Part of a small language model's weights.
Architecture: LayerNorm before each block, learned positions, no biases in attention or MLP, tied embeddings, capped logits.
Training: a variant of SOAP for these matrices, 961M tokens, 3665 steps.
Each number is 128 + 24 x the weight over its row's rms, rounded and kept within 0 to 255. Layers, rows and columns count from 0. The size above them is the row's rms in percent of the matrix's.

# layer 7 MLP up, 2048x512, rms 0.154, rows 1165-1191, columns 0-127
size [ 96 100 109 107 103  98 102 106 107  89  93  91  96 104 105  93 113  96 115 116  96 103  93 101  98  97  92]
[[129 146 103 104 158 111 125 101 131 121 130 137 108 152 107 114  97 173 107 150 153 118 148 112 139 105 174  79 111 105 111 143 136 132 149 154 118 104 104  86 119 136 140 141 155 125 123 104 130 137 102 111 118  74 113  95 137 114 140 135 115 154 158 132 127  99 148 118 125 143 137 115 118 119 131 108 112 131 151 124 166 127 125 103  78 108 122 136 106  83 147 117 107 152 134 107 104 109 103 125 153 111 143 123  92 112 121 153 137 122 137 109 120 165 104 167 158 145 134 127 145 111 135 167 171 115 109 138]
 [128 108  64 144 147 131 100 136 105 135  91 132 126 123 114 122 111 174 133 148 122  84 107 140 140  78  99 117  83 112 108 118 102 102 106 114 129  93  83 117  80  82 129 173 140 123 171 100 140  97 107 113 135 134 110 111  79  94 143 148 147 146 143 143 141 176  70 184 138 131 138 128 111  89 136 125 108 126  87 111 139 161 156 106 121 118 128 156 149  68 137 132 133 102 161 136 108 159 130 164 106 144 129 115 124 153 126 130 144 101  95 176 146 136 128 134 125  65 120 108 127  93 157 105 113  98 142 159]
 [130 130 132 142 146 140 153 164 153  88 157 154 139 121  69 124 119  80  81 140 145  90 138 138 146 160 101 134 119 124 115 107 164 157  96 123 108 147 124 153 129 109  90 149 155 112 122 110 110  99 123 112 106 103 146 138 114 118 126 161 143 112 138  95 151 136 139 163 147 155 130 132 173 125 101 144 161 117  90 182 111 115 146 142  86 107  98 130 143 157 136 134 121 141 103 137 135 134  89 160 141 107 153 108  83 106 113 206 150  72 166 149 134 133 100 143  94 112  87 118 118 102  78  88  80 137 150 138]
 [110 109 126 123 108 139 101 182 125 101 105 157 146 132 146  77 165 156 138 134 124 154 132 118 121 125 106 105 149 134 127 128 135 166 141 167 144 171 169 111 138 122 133 140 137 129 133 132 129 154 125 118 154 107 136  83 152 136 102 156 144  88 106 138 163 152  99 112  89 120 124 122 133 112 120 144  70 109 124 138 109 116 171 119 130 138 137 150  94 120  86 113 166 143 130 144 137 166 123 117 171 155 112 140 145 100 138 126 127 108 125 120 151 114 107 133 157 134  97  92 152 124 132 151 128 137 140 168]
 [178 163 143 107 114 135 118 160 151 172 188  84 111 158  93 146  83 123 144 150 174 126 128 111 113 118  91 112 133 119 139 138 105 105 125  92 127 136 117 134 143 138 103 122 142  85 133 115 125 115 129 144 165 115 129  73 117 113 116 133 149 113 131 145  99 110 101 127 161 108 115 171 175 142 160 119 144 115  86 147 100 156 136 124  90 115 103 101 143 112 102 135  99 153 159 138 113  90 175 117 174 154 148 115 168 109 132 167 109 126 153 138 100 137 163  92 115 136 123 139 122 166 144 135 138 170 114 137]
 [115  96 148 121 159 132 118 157 131 117 106 118 122 130 125  71 137 121 114 176 156 147 138 102 131 105 143 183 165 121 112 155  83 118 113 113 162 104 139 120  84 112 132 115 163 102 133 123 127 128 134 122 109 111 100 112 132 119 128 154 147 165 124 104 149 144 140 142 106 164 121 115 134 126 108 138 216 135 116 111  96  98 128 111 117 111 142  89 187 142  89 129 131 108 147 151 118 162 129 162 111 112 131 140 149 157 152 148  96 145 158  96 183 145 132 123 112 112 186 168 132 137 149 123 103 153 129 135]
 [ 97 142 176 128 126 167 122 137 101  91 108  96 141 140 156 128 120 124 108 147 157 135 126 107 156 126 113  97 141 167 153 127 137 119 130 118 129 173  99 120 185 131 165 138  57 114 154 132 155 133  79 109 138 164  83 124 145 146 106 107 101 142 125 121 133 120 166 151 137 159 156 102 128 135  95 139 123  95 141  90 108 113  98 159 123 119 105 123 103 124 106 154 167 122 125 129 110 119 158 117 119 115 128  96 101 109 155 127 140 102 117 114 139 133 157 124 113 144 139 157 107 109 141 132 140  79 154 103]
 [101 164 168 144 100 108 113 131 146 165 105 127 128 150 132 142 157 152 137 163  91 124 130 177 132 116  92  80 119 160 142  60 127 137 109  78 106 128 110 135  98 108 128 132  83 135 126 136 111 107 147 170 156 120 139 170 132 118 130 136 109 101 145 138 160 114  89 144 149 119  87 107 128 117 117  99 125 112 104 156 138 103 137 113 118 126 129 119 113 139 126 148 127 143 103 128  91 157 112 137 126 146 103 187 155  79 158 125  79  86 100 148 127 118 109 141 146  90 133  94 160 126 128 119  87 128 104 117]
 [134 137  94 133 105 118 157 153 108 109 149 138 106 143 134 181 165 112 140 151 162 130 154 148 157 138 136 109 124 176  85 104 107 144 116 142  83  98 123 147 120 134 112 107 157  83 127 110 148 128 136 156 110 137 133 132  52  97  92 183 134  81 110 181 136 157 101 166 104  91 117 131 126 149 110 114 137  67 116 103 135  99 100 107  76 117 151 115 147 118 137 113 151 121 162 141 131 135 123 127 137 104 161 119 153  97 142 117 123 125  79 116 127 131 128 124 120 150 110 121  70 112 137 116 144  94 124 165]
 [197 133 122 119 152 150 140 114 138 114 162 151 127 121 145 151 152 108  93 133  91 159  97 132 147 135 134 122 130 110 139 182 147 126 109 116 165 120 113 106 117 102 143 173 139 109 158 105 161 120 110  93 126 118 121 138 107  99 126 129 161 161  95  96 128 116 143 137 104 115 136 123 113 121 130 151 128 129 102 160 156 151 136 132 137 147 181 138 150  84 127 144 131 126 137 125 137 131 109 113 136 136 184 115 131 130 159 159 148 178 118 132 156 131  91 127 122 132 136  85 160  91 151  87 104 139 102 120]
 [112 109 106 129 143 127 145 153 136 143 178 114 125 133 142 128 150 117 115 124 100 128 129 113 124 157 141 126 144  94 120 137 113  61 127 167  74 172 113 152 159 117  89  96 125 105 141  82 129 132 161  92 169 164 109 149 156 156  95 144 124 142 136 111 106 135 123 153 116 138 142 162 126 131 158 167 166 103 139 121 120 142 130 133  93 115 120 120 141  97 118 105 134 102  99 136  89 123 103 137 102 139 106 107 156 175 127 141 118 126 135  81 191 141 160 101 116 139 169 154 126 157 102 133  94 173 118 144]
 [106 117 148 117 122 129 127  99  97 111 120 157 142 132 135 143 132 122 106 146 133 149 121 115 116  90 138  93 118 126  94 108 148  93 167  69 153 126 163 117 102 111 135 116 141 145 144  85  95 114 160 141 153 128 109  62 145 106 139 121 152 159 129 140 142  92 147 137  99 109 133 101 133 140  98  74 112  83 132 160  89 108 125 142 128 133 147 141 143 112 159 113 103 134 123 164 172 116 112 144 158 155 134 123 178 162 124 111 127 103 125 123  85 147 155 119 113 104 122 123  96 108 113 106 131 156 102 123]
 [159 150 174 150 108 134  89 158 139 187 164 125 126 103 182  87 143 143 146 147 129 136 118 109 135 120 121 142 137 128 166 116 160 141 128 137 146 155 161 130 125 166  83 119 137 118 135 149  72  96 148 170 104 106 106 142 145  94 115 146 134 122 146 126 133 161 175 153 143 137 153 124 140 118 152 113 129 157 100 144 162 134 132 121 138 194 146 146 127  87 130 136 153 149 156 144  65 127 156 164 100 122 143 112 146 154 148 171  80 102 120 186 170 168 119 123 138 117  96  97 153 148  90 112 115 122 137 110]
 [148 157 161 127 126 119 137 132 117 135 144 135 165 120 145 124 153  89  89 153 160 124 165 186 119 148 148 135 145 130 132  87  95  81 151 139 118 125 160  95 135 179 141 126 138  93 141 176 110  93 122  56 105 155 112 109 155 162 156 133 117  85 127 128 128 107  76 140 107 151 115 120 125 108 112 131 153 101  73 158  90 137 153 133 117 125 127 135 150 144 152 156 159 153  85 158 112 117 145  96 117 129 114 129 144 160 132 154 103 110 130 123  80 146 163 152 114 103 111 118 127 102  77 135 154 151 162 110]
 [110 161 115 151 136 125 149  96 108  91 123 131 128 107 110 161 133 128 106 120 107 112 103 143 129 121 123 143  93 135 138 129  65 150 148 126 109 107 116 173  98 113 135 111 154 141 125  99 105 104  64 147 151  93 143 112 156  89  95 122 160 137 110 144  98  81 117  79 130 100 129 155 151 160 141 125 105  97 136 118 133 165 123 175 133 150 138 104 124 141 160  96 135 150 142  99 149 124 150 136 116  95  99 112 101 114 143 101 114 108  90 141 153 110 168  88 116 146 114 127 157 141 115 121 144 151 122 131]
 [168 118 122 108 153 158 127 156 156 128 124 140 149  83 167 127 114 113 178 162 142 155 134 143 133 149 118 171 111 106 162 129 101 129 168 124 121 157 122 111 123 111 113 121 160 159 152 136 150 100 101 105 127 157  82 100 135 108 103 114 169 136 163 138 143 122 152 136  75 133 155 116 137 120 159  95 121 168 151 100 135 179 108 128 173 160 138 146 122 104 115 109 110 159 123 148 118 177 125 124 131 128 126  57 121 167 149 169 125 106 140 131  89 120 111 137 104 104 154 110 120 118 117 133 111 101 136 133]
 [103 116 113 147 149 105 133 109 115 151 118 125 168 157 112 146 117 127 119 119 159 107 126 149 121 177 136 118 130 125 120 138 103 107 145 183 108  75 133  82 129 163 119 118 128 145 117 121  99 150 116 128 102 145  84 119 100 174 140 138 124 142  94 148 130  97 123 116 115 123  81 129 105 120 114 115 163 138 133 203 100 122 141 157 148 116 142 165 137 118 135 118 126 134  98 136  92 140 158 129 161  81 104 125 146 135 105 127 126 111 130  65 162 118 179 153  97 177 101  96 156  94 136 110 147 164 141 130]
 [144 127 123 147 123 133 170 106 125 141 120  76 120 164 142 127 134  99 180 116 148 161 128 120 103 137 119 113 153 102 120 127  91 122 133 120 155 128 126 168 148 108 134 144 134 118 135 125 129 100 123 117 108 153  97 129 162 167 140 189 152 126 132 137 129  98 167 101 155  80 109 118 152 127 145 181 169  99 110 136 168 132 138 154 107  89 159 103 125 169 155 145 119 132 104 145 110  89 124 121 182 162 144 128 136  91 138 158 134 101 148 104 100 118 100 188 139 142 133  97  89 113 115 126 142 175 126 105]
 [164 115  94 149 161  78  94 119 130 136 140 135 131 113 126 138 135 121 109 129 134  79 162 158 121 117  91 169 139 141  88 120 128 138 114 120  81 136 120  94 142 133  96  82 128 106 158 110 133  94 145 145 141 100 143 105 148 138 155 118  94 136 118 107 156 137 120 105 124 141 143 124 173 161 130  69  82 129 105 131 103  88 190 158 104 139 107 108 137 116 145  97 146 116 129 139 150 125 156 154 119 123 137  94 142 141 119 148 144 119 157 141  77 142 127 109 142 143 133 154 123 141  98 132 111 130  69 156]
 [ 98 130 132 139 147 137 134 124 117 150 141 139 125 149 116 140 110 106 132 159 109 141 124 152  77 129 122 125 114 134  97 142 131  84 146 165 127 147 117 103 150 119  86 152 118 175 101 123 117 111  89  95 122 132 121 145  85 127  98 131 123 102 140 149 162 133 142 146 134 137 122 123  89 151 100 154 119 155 117  83 101 118 160 163 105 171 125 105 142 116 158 137 131 122  95 155 168 148 125 110 118 116 140 163 105 115 134 126  98  94 126 127 104 130 175 146 111 105  94 109 115  87  79 120 142 111 124 124]
 [143 129 112 137 110 118 123 144 118 147  96 104 131 150 100 134 180 157 123 129 147  88 125 109 144 195  92 136 149 116 145 122 150 123 141 161 127 147 148 172 179 141 115 103 148 128 159 115 161 145 163 103 126 148  85 139 139 143 136 155 129 162 128 128 133 131 135 142 129 143 148 125 112 130  89 139 130 150 118 135 114 140 128  89 168 113  92 131 147 161 147 126 113 170 191 147 125 107 184 110  84 102 113 195 138 165 150 161  96 117 102 154 141 167 135 143 133 113 149 123 139  99 123 140 142 103 138 141]
 [ 79 144 121 126 112 123 136 125  92 108  88 119 158 100 101 131 145 135 135 108 153 161 140  82 132 124 115 178 127 149 170 144 110 133 114 147 116 153 201 116 146 127 160  84 116 102 151 113 148 141  75 144 189 128 113 102 163 141 122  62 134 157 126 126 148  87 150 143 136 123 110 114 120 162 150 124  84 138 141  99 116 139 100 147 138 110 157 108 100 102 137  65 134 149 167 138 146 123 162 156 155 125 109 112 132 107 120 167 115 115 130 124 132 112 109 142  79 147 133  90 118 138 115 118 175 116 142  92]
 [148 131 119 113 132 179 153 156 160 131 119 129 131  69 115 100 160 133 105 139 131 169  70  77 151 148 129 153 114 137 174 127 124 171 155 176  98 144  97 125 164 151 114 120 114 112 122 112 117 164 111 123 121 119 119 171 109 155 150 139 142 104 150 129 111 105 101 154 126 154 164 140 113 117 205 152 155 141 119  89 132 148 154 133 120 187 136 137 130 130 142 108 108 179 132 135 134 165 145 131 146 125 143 118 125 104 128 147 149  97 150 143 153 102 135 110 104 130 114  81 126 129 102 129 136 138 144 124]
 [119 103 141 139 146 152 106 174 146 164 112 134 105 112 110 164 130 148 155 182 171 112 135 145 154  89 167 141 148 150 107 130 111 135 157 167 101 146  93 131 119  73 130 123  94 168 153 131 123 107 122 158 132  81 130 157 174 163 110 156 116 155 132 140 151 146 127 154 125 171  92 103 106  96 151 134 146  82 107 121 160 134  97 146 123 120 114  95 138  92 154 125  86 154 155 157 120 153 104 107 102 107 146 149 128 130 129 125  97 108 112 104 176 109 131 146 147 152 109 178 115 130 137 158 104 126 134 136]
 [116 139 143  79 167 142 126  99 112 151 128 143  94 162 143  99 135 124 104  85 144 131 190 133 119 127 134 112 123 114  80 133 107 138 171 160 132 137 117 118 145 101 149 182 147  94 168 137  96  95 139 128 118 136 155 137  71 157 129 143 135 126 109 125 176 140 195 100 145 106 116 102  93 133 101 169 122 137 129 128 125 114 106 160 147 123 136  80 120 132 129  98  63 118 141 122 113 115 136 123 100 144  92 172  78 145  81 148 153 114 164 131 144  98 144 142 162 120 108  94 145 122 163 118 140 124 108 158]
 [115 103 110 116 120 150 148 152 161 154 106 117 142 105 154 122 154 126 110 140 150 120 184 153 145 107 139  84 161  96 133 144 131 101  64 129 107  99 136  98  65 115 119 159 151 109 135 132 110  96 110 154 114 112 149 140  88  82 141 168 123 124 156 126 129 109  92 125  82 116 140 130 106 141  85 141 154 153 147 190  79 145 112 132  98 159 122 133 134 148  97 160 137 103 177 157 134 142 135 158  96 116 118 117 146 154 109 177 119  63 168 116 120 144 135 134 118 123 116 134 150 155 146 106 132 118 113 131]
 [ 99 130 128 109 115 130 146 142 140 137 135 102 142 153 112 131 119 163 134 141 105 103 129 148 132 135 106  91 174 134  99 101 115 111 122 147 144  90 102 107 131 106 127 120 136 133 123 126  98 130 152 117 155 107 112 102 128 101 160 138 139 115 143 129 150 129  91 141  79 145 123 135 173 103 106 102 151 155 141 105 175  85 121 128 119 122 123 121 136 144 167  95 116 199 119 145 113 153  83 136  96 110 162 138 144  96 150 134  76 146 155 153 176 122 134 123 158 111 109 130 158 147 132  83 138 112  91 166]]
# layer 7 MLP down (transposed), 2048x512, rms 0.15, rows 1165-1191, columns 0-127
size [101  96 109 108 100  94 110  99 105  97  86  99 100 107  99  93 107 103 112 112  99 105  94  99  95 100  99]
[[114 105 118 153 133 161 108 123 137 147  98  98 136 147 176 125 129 130 114 150 115 148 117 115 126 112 180  97 132 141 115 148 119 110 133 113 137 161 150  97  88 115 152 133 113 131 143 110  94 155 130 160  87  83 140  69 118  47 140  83  86 150 151 123 123 138 108 151  93 125 172 164 127 136 160 125 150 120 165 138 122 121 125  86 152 110 114  95 123 164 124 116 132 113 120 118  82 169 105 174  96 143 149 126 136 109  95 161 114 136 129 102  85 140 117 130 142 157 117 143 158 186 143 131 141 150 125 206]
 [ 86 114 133  86 120 111 154 117 153 133 115 119 126 110 127 124 109 157  96 151 125 135 131 125 119 132 149 135 146 115  93 134 151 106 152 113  98  94 118 130 120 188 109 115  86 128 158 126 111 130 125 169  98 135 161 124 144 122 112 134 142 131 104 142 131  98 112 121 142 143 121 136 124 144 116  72 127 138 124 135 121 130 161 129 144  89  76 118 126 120 120 159 123 128 109  89  71  94 120 119 129 153 115 150 163  72 121 130 163 152 129  83 139  88  93 173 118 154 151 122 150 116 143 107 198  81 119  96]
 [115 115 133 125 107 140 169  81 149 100 150 128 136 132 167 163 126  99  91 169 108 129  94 140 131 219 144 148 148 118 146 122 138 125 114 107 140 145 116 153 123 118 117 163 118 126 112 101 106 123 124 160 106  39 155 147 155  77 139 122 174  87 129 121 133 124 150 134 108 128 117 160  99 104 131  94 107  92 111 135  96 126 134 124 105 109  66 116 184 115 155 123 109 137 120 140 164 140 133  95 136 133 156 117  91 136 116  97 118 126 126 153 142 164 107 123 153 156 154 163 150 168 158 158 119 150 114  71]
 [129 145 154  90 115 106  90 137  97 115 134 169 109 130 143 153  86 153 123 141 161 153 112 121  95 105 115 117 129 143 171 120 139 109 167  95 133 104 123 139 113 132 127 135  98  84 111  82 135 130 161 111 129 152 119  90 122 164 129 199 133  97 136 110 122 155 148 133 104 104 117 157 151  99  85 144 122  72 178 136 148 136 105 154 141 174  99 171 133 117 145 131 178 105 187 106 126 197 118 158 117 148 164 187  95  78 136 123 119 113 154 140 158 116 166 148 173 168 121 134 139 101 106 144 103 115 169 129]
 [102 178 159 142  69 121 130 136 127 154 139 142 175 110 139 137 106  89  93 103 118  90 131 176 178 147 154 128  97 143 146 122 113 141  94 109 152 137 130 111 116 121 103 138 139 147 116 147  79  86 129 117  95 140 136 100 135 103 150 150 132 120 148  79 155 137 136 130 114  97 110 138 146  96 133 131 149 113 102 144 168 151 107  95 135  84 126 108 135 191 139 119 135 166 142 135 149 119 117 132 162 161 155 103 130 146  79 122 147 151 121 144 139 142 120 143  95  89 133 131  85 111 143 122 117 137 128 126]
 [111 110 144 120 131 125  98 137 157 147 113 149  98 128 149 145 107 151 126 113 145  81 114 157 135 118 116  89 152  99 129  70 140 133 111 130 107 132 134 134 166 125 153 161 131 134 185 141 115 138  84 117 107 147 145 115 126 156 106 127 114  62 120 183  96 144 100 124 143 123 131  74 111 141 124 108  61 130 119 108 122 113 133 142 121 162 111 144 170 118 123 118 131 138 175 177 152 129  98 107 131 121 119 106 124 159 118 134 166 126 147 160 110 150 155 129 125  67 117 134  96  70 135  74 149 131 166 129]
 [124 132 148  94 114 140  97 137  92  88 149 124 126 143 133 130 165 120 128 111 135 129 133 126 103 123 106  98 125  95 138 174 120 133 132 110 127 147 135 120 165 131 122 125 133 130 107 113  86 117 106 109 140  99 125 121 145 112 147 154 111 122 157 105 101 113  82 154 111  97 139 157 127 163 124  89 108 107 143  81 170 116 147 156 149 150 170 155 120 117 170  80 113 141 143 110 122  95  76 113 127  73  87 103 119 129 172 125 107 132 132 128 118 134  96 163 117 142 132  65 109 169  99 119 134 114 133  96]
 [102 134 123 144  95 143 144  70  88 127  89 127 102 105 138  91  90  95 113  79 154 140  88 140 126 131 173 127 121 123 147 149 119 112 158 144 119 125 112 126 129 120 168 116 144 139 130 117 135 168 133  93 146  67 107 114 135 149 114 133 129 165 126 141 108 155 100 115 150 125 115 114  82  93 180 107 166 114 109 104 131 180 124 129 151 149 103  82 118  99 155 117  68 106 187  96 146 100  90 130 118 133 121 102 186 106 125 118 114 134 117 103 105 134 142 136 147 107 140 173 153 131 141 138 122 108 123 115]
 [122  95 146 110 137 135 109 137 119 121 118 103 123 127 135 133 138 119 168  96 103 111 138  89 124 107 149 153 132 151 135 177 130  85 152 101 103 111 133 151 145 139 136 131 116  89  80 107 127 131 125 141  89 110 147 139 130 157 113 160 114 151 162 155 115 132 124  74  84 119 104 138 136 135 186 130 106  86 158 127 154 108 136  93 119 132 162  95  89 137 143 121 169 138 144  93 124 133 173 125 114 145 115 113 154 130 139 102 140 105 116 157 129 109 108 131 142 145 102 188  91 164 128 124 174 126 113 139]
 [127 172 140 148 144 127 154 155 121 129 133 150 127 114 122 143 161 132 130 106 165  92 132 121 158 149 129 111 166 116 124 138  74 175 159 118 107 119 139 103 132 100 136 141 103 118 154 116 145  94 128 167 159  56 123 139 149 144 160 119  99 179 171 144 159 128 129 144 117 143  96 135 100 142  95 110 103 125 107  99 144 128  87 169 119  74 114  87 150 153 123 136 147 125 119 150 123 124 140 123 127 135 150 183 140 130 121 112 133 130 107 119 153 160 141 122 151 121 153 127 108 129 127 124 165 109 135 134]
 [150 151 135 107 151 126  76 101  90 120 131 153  82 144 131 120 143 147 130 109 100  85 123 117 141 123 118 113 177 127 143  79 106 152 130 145 109 135 124 161 105 137 106 136 123 119 102 134 129 110 116 129 104 143 112 117 151 117 125 135 109 139  82 152 119 142 121  96  98 151 113 102 161 117 130  92 148  72 152 164 129 162  54 146 121  42 140 161 111 195 116  90  99 109 130 150 135  82 117 100 117 171 168 128 139 146 132  68 119 111 149 146 122 126 124 126 159 123 104  98 116 124 126 132 114 153 152 131]
 [165 138 164  85  84 141 142 158 119 160 139 132 134 135 164 134 172 125 156 125 126 126 115 108 105 122 117 147 132 147 102 132 126 167 161 125 149 144 119 157 130 132 131 129 158 141 123 150 160 129  88  81  92 149 152 126 103 111 154 132 125 108 105 106  92 118 123 131 120 143 114 134 132 145 142 110 128 109 121 111 140 127 102  95  96 135 136 167  91 108 143 118 106 104 116 116  87 156 130 130 127 125 110 143  93 163 102 105  77 185 115  95 129 138 116 171 135 119 108 122 180 115 132 134 155 113 124 177]
 [117 133 111 113 108 157 127 119 134 136 129 131 129 123 118 122 145 161 118  90 124 158  89 173 114 143 115 114 100 151  95 112  68 150 119  94  97 144 151 100 153 125 169 127 130 109 107  71 142 151 141 118 161  97 104 110 151 100 113  92 156 114 124 110 129 128  88 180 118 156 143 130 128 115 137 161 144 113 116 158  97 146 125 173  74 104 130 137  78 133  95 129 137 148  95 124 146 124 108 144 137 189 116 124 167 139 104 161 116 172 105 137 134 181 129 102 132 112 169 106 140 117  94 104 124 118  98 112]
 [107  93 111 121 148  94 158 125 121 141 153 130 121 157 102 173 144  99  91 113 129 123 170 148 156 136 115  92 146  88 133 114 106 132 145 132 116 130 166 156 159 114 127  78  92 115 136 150 149 115 118 153  92 155 175  97 176 135 127 149 112 114 124 128 169 123  90  92 142 106  91 108 128 114 137 132 105 129 111 129 125 141 156 103 103 108 111 118 136 152 132 121 181 129 172 166 118 115 134  88 168 178 114 107 159 139  93 152 124 137 127 132 139 136  66 161 171 164  81 164 148 103 106 135 157 127 147 165]
 [165 153 189 119 107 155 155 139  99  92 114 140 159 147 125 118 125 126 138 155 147 150 137 146 157 102 142 110 139 106 115 157 147 127 152 113 152 149 148 125 154 131 147  92 152 171 135  94 126 106 130 117 137 128 116  90  86  97 112 123 140  93 131 115 108 114  80 134 139 124 118 151 158  95 128 147 153 137 142 146 127 129 148 176 132 174 109 156 113 136 113  73  99 114 130 133 103 123 139 111  99 117  91 125 167 133 132 152 126 126 118 140 121 118 130 109 117 114 153 106  75 156 158 165 130 144 130 156]
 [111 115 142 151 136 117 112 155 110 151 137 108  98 134 135 119  90 115 128 160 122 147 129 137 114 105 125 129 135 125 102 122 117 158 120 147 139 145 128 136 107 137  88 145 147 123 108  95 142 120 172 129 138 137 120 119 146  99 151 180 127 122 122 117 125 155 173 152 138  80 125  54  92 112 161 105 105 127 113 106 133 157 145 117 155 170 141 139 172 131 102 118 132 113 119  81  92  89 112 116 126 178 121 138 112 121 126 127 134 150 128 121 130 165 160 160  87 178 101 127 102  90 130 126 160 127 101  94]
 [158 142 115 141 120 125 124 205 144 127 133 137 138 169 120 131 142 146 140  93 142 119 147  91 141 161 136 100 138 127 102 138 117  94 147 113 152 119 151  91 120 110 128 136 139 117  83 115 111 105  86 144  89 138 170 100 106 102 133 154 116 127 100 100 152  62 101  96 141 118 114 135 118 151 117  78 123 105 155 104  79 110 125 105 134 170 154 146 108 118 158 151 102 156  83 135 101 151 147 144 117 144 158 152 139 102  89 137 157 122 153 120 201 139 127 130 133 109 101 124 158 139 115 125 112  84 137 119]
 [150 150  96 183 138 153 116 154 108 131 139 137 138  85 136 124 131 140 112 114 165 122 131 155  89 157  87 179 105 115 111 111 133 128  86 113  99  95 111 145 124 132 147 127 125 113 135 151 111 169 138 139 160 158 156 156 157 126  99 108 124 110 126 161 188 138 133  99 133 115 112 157 120 141 135  99 115 113 148 142 103 124 178 165  83 139 137 155 106 126 142  72 109 140 133 118 103 142 131 160 154 119 130 129 117 171 131 131 126 109 139 134 133 157 107 113  89 125 135 108  71 172 131 137 141 124 123  81]
 [106 121 139 118 137 130 121 122 103 124  99 133  69  86 156  93  97 110 122 121 135 117 124 144 148 138 157 145 161 115 171  84  55 158  95 131 109 178 136  93  72 155 120 130 174 119 118 110 122 184 134 154 151 131 119 112 159 123 124 125  96 119  79 121 136 132 117  90 133 122 124 119 163  93 130 106 113 199 126 163 146 130 137 123 105 118 129 160 144 178 127 151 126  98 158 117 127 136 154 107 110 135  99 135 126 184 152 131  69 140 107 116 154 147 120 128 126 130 154 144 172 113 163 122 127 161  85 137]
 [137 115 146 123 123  89 140 132  81 144 168 144 108 142 103 173 122 120 124 159  70 128 114 136 137 159 142 113 137 145  60  83 135 121 131 132 129 113 147 127 105 152 111 134  82 130 150  84 125 116 101 112 124 134 135 104 165  68 140 114 117 130  95 131 166 135 167 143 127 112 107  96 122 178 101 183 107 137 127 148  96 110 114 133 119 115  67 142 112 143  67  92  83 153 138 200 125 130 113 129 128 137  96 126 115 153 190 144 159 164 136 168 133 143  88 141 156 117 155 124 130 115 104 109 135 131 144 137]
 [118 131 150 129 110 137 110 110 158 126 152  99 116 108 106 132 108 111  99 108 148 116 117 167 156 132 161 117 154  84 139 139 148  86 121 124  95 177 136 144 103  98 111  98 127 131 138 104 137  69 101 117 123 132 113 164  93 148 161 147 106 126 165 126 107 103 166 153 122 112 137 133 129  94 137 180 132 115 138 126 112 147 102 170 131 142 135 130 148 151 148 150 107 131 136 126 170 132 104 105 107 141 126 125 144 121 135 108 132 141  96 167 154 148 132 149  73 149 136 109 165 131  98 163 127  98 147 147]
 [149 114 178 104 167 130 111 112  84 131 118 128 111  93 144  99 145 123 122 182 128 142 142  97 143 118  93  87 157 111 100 115 136 157 128 143 106 117 118 120 112 104 158 119 127 104 150  85  96 163 164 153 166 134 119 110 123 154 157 138 166 137 132  85 122 142 163 151 141 138 127 154  95 130 130 119 138 122 162 135 146  75 144  65 104 146 195 131 149  95 140 138 148 123 152 108 119  92 160 143 179 106  90 112 129 130  99 143  85 142 120 138 123 113  88 121 113  89  98 113 117 142 108 128 153 127 122 108]
 [126 118 160 141 108 104 110 127 147 124 173 115 135 163 102 126  67 136 153 187 123 159 141 128  93 135  90 121 127 122 134 123 126 125 115  96 130 122 147 113 141 156 121 122 120 156 117 139 118 169 144 170  97 147 175  73 127 137 111 147 113 115  91 109 129  98 165 116 101 117 132 111 212 134 141 161 121 143 151  98 125 145  79  96 118 156  97 136 113 106 101 124 139 133 139 148  94 185 104  95 146 163 116 155 123 137 123 119 149 133 148 135 149 127 179 124 172 108 120 119 106 105 143 113 162 122 117 115]
 [146 146 130 160 134 137 104 110 127 128 139 168 122 165 173 112 163 108  83 118 108 143 109 110  90 157 113  98 128 112  99 148  98 113 126 140 108 159 124 115 108 144 128 109 149 147 149 135 149 177 136 177 139 120 125 164 139 218  98 131 112 149  91 111 108 123 124 106 130 109 170 109 188 136 151 140 142  99 133  75 149 152 114 125 137 136 103 126 114 106 146 162 109 169  80 131 154 125 122 117 129 152 118 168 177  72 137 116  85 118 101 150 131 130 129 148 148 154  80 118 157 133 176 111 151 148 112 158]
 [121  97 142 126  95 115  99 152 146 130  99 135 132 102 116 109 107  86 133  99 104 111  99 104 116 145  97 157 124 146 129 147 138 160  98  91 121 126 131 124  88 197 123 168 114 145  94 169 140 139  80 126  96 160 102 168 123 134 130 132 122 106 103 133 100 172  93 145 154 121 156 164 131 114  94 115 162 161 111 110 115 159 108 144 127 151 160 133  95 156  81 134 100 124 157 124 153 112 144 142  91 132 120 107 136 157 148 144 131 117 106 103  77 132 123 164 149 155 120 120 158  84 155 120  71  99 114 130]
 [123 126 139 143 170 120 107 112 138 113  92 128 160 107 149  98 141 116 126 144 135  96 174 122  83 143 113 117 147 138 125 124  87  96 145 143 131 149 132 125 146 161 149 159 118  85 155 138 153 119 145 138 136 106 119  85 116 135 120  98 146 102 140 144  96 154  96 112 145 118 187 126 162 121 121 137 139 129 103 108 146 103 130 154 117 136 116 127 116 141 113 140  93 116 112 113 157 158 118 113 120 152 133 128 111 122  92 101  94 130 130 173 120 133 124 149 155 130 110 145 124 138 159 141 189 128 102 108]
 [132 111 126 116 132 146 129 142 137 162 132 100 109 131  98  65 137 138  92 133 130 145 104 130 122  97 101 106 119 161  99 161 150 145 157 115 138 108 140 162 124 144 143 120 141 120 102 119 101 121 123 108 122 122  89 100 125 152 148 191 113 143 106 133 112 149 135 141 116 132  98 150 127 135 165 152 173 135 145 126 113 109 123 130 133 166 136 102 123  64 157 154 132 114 139 148 105  89 132  86 114 126 141 133 113 112 150 121 142  99  93 162 142 135 175 119 128 115 127 115 137 113 125 146 123 117 156 153]]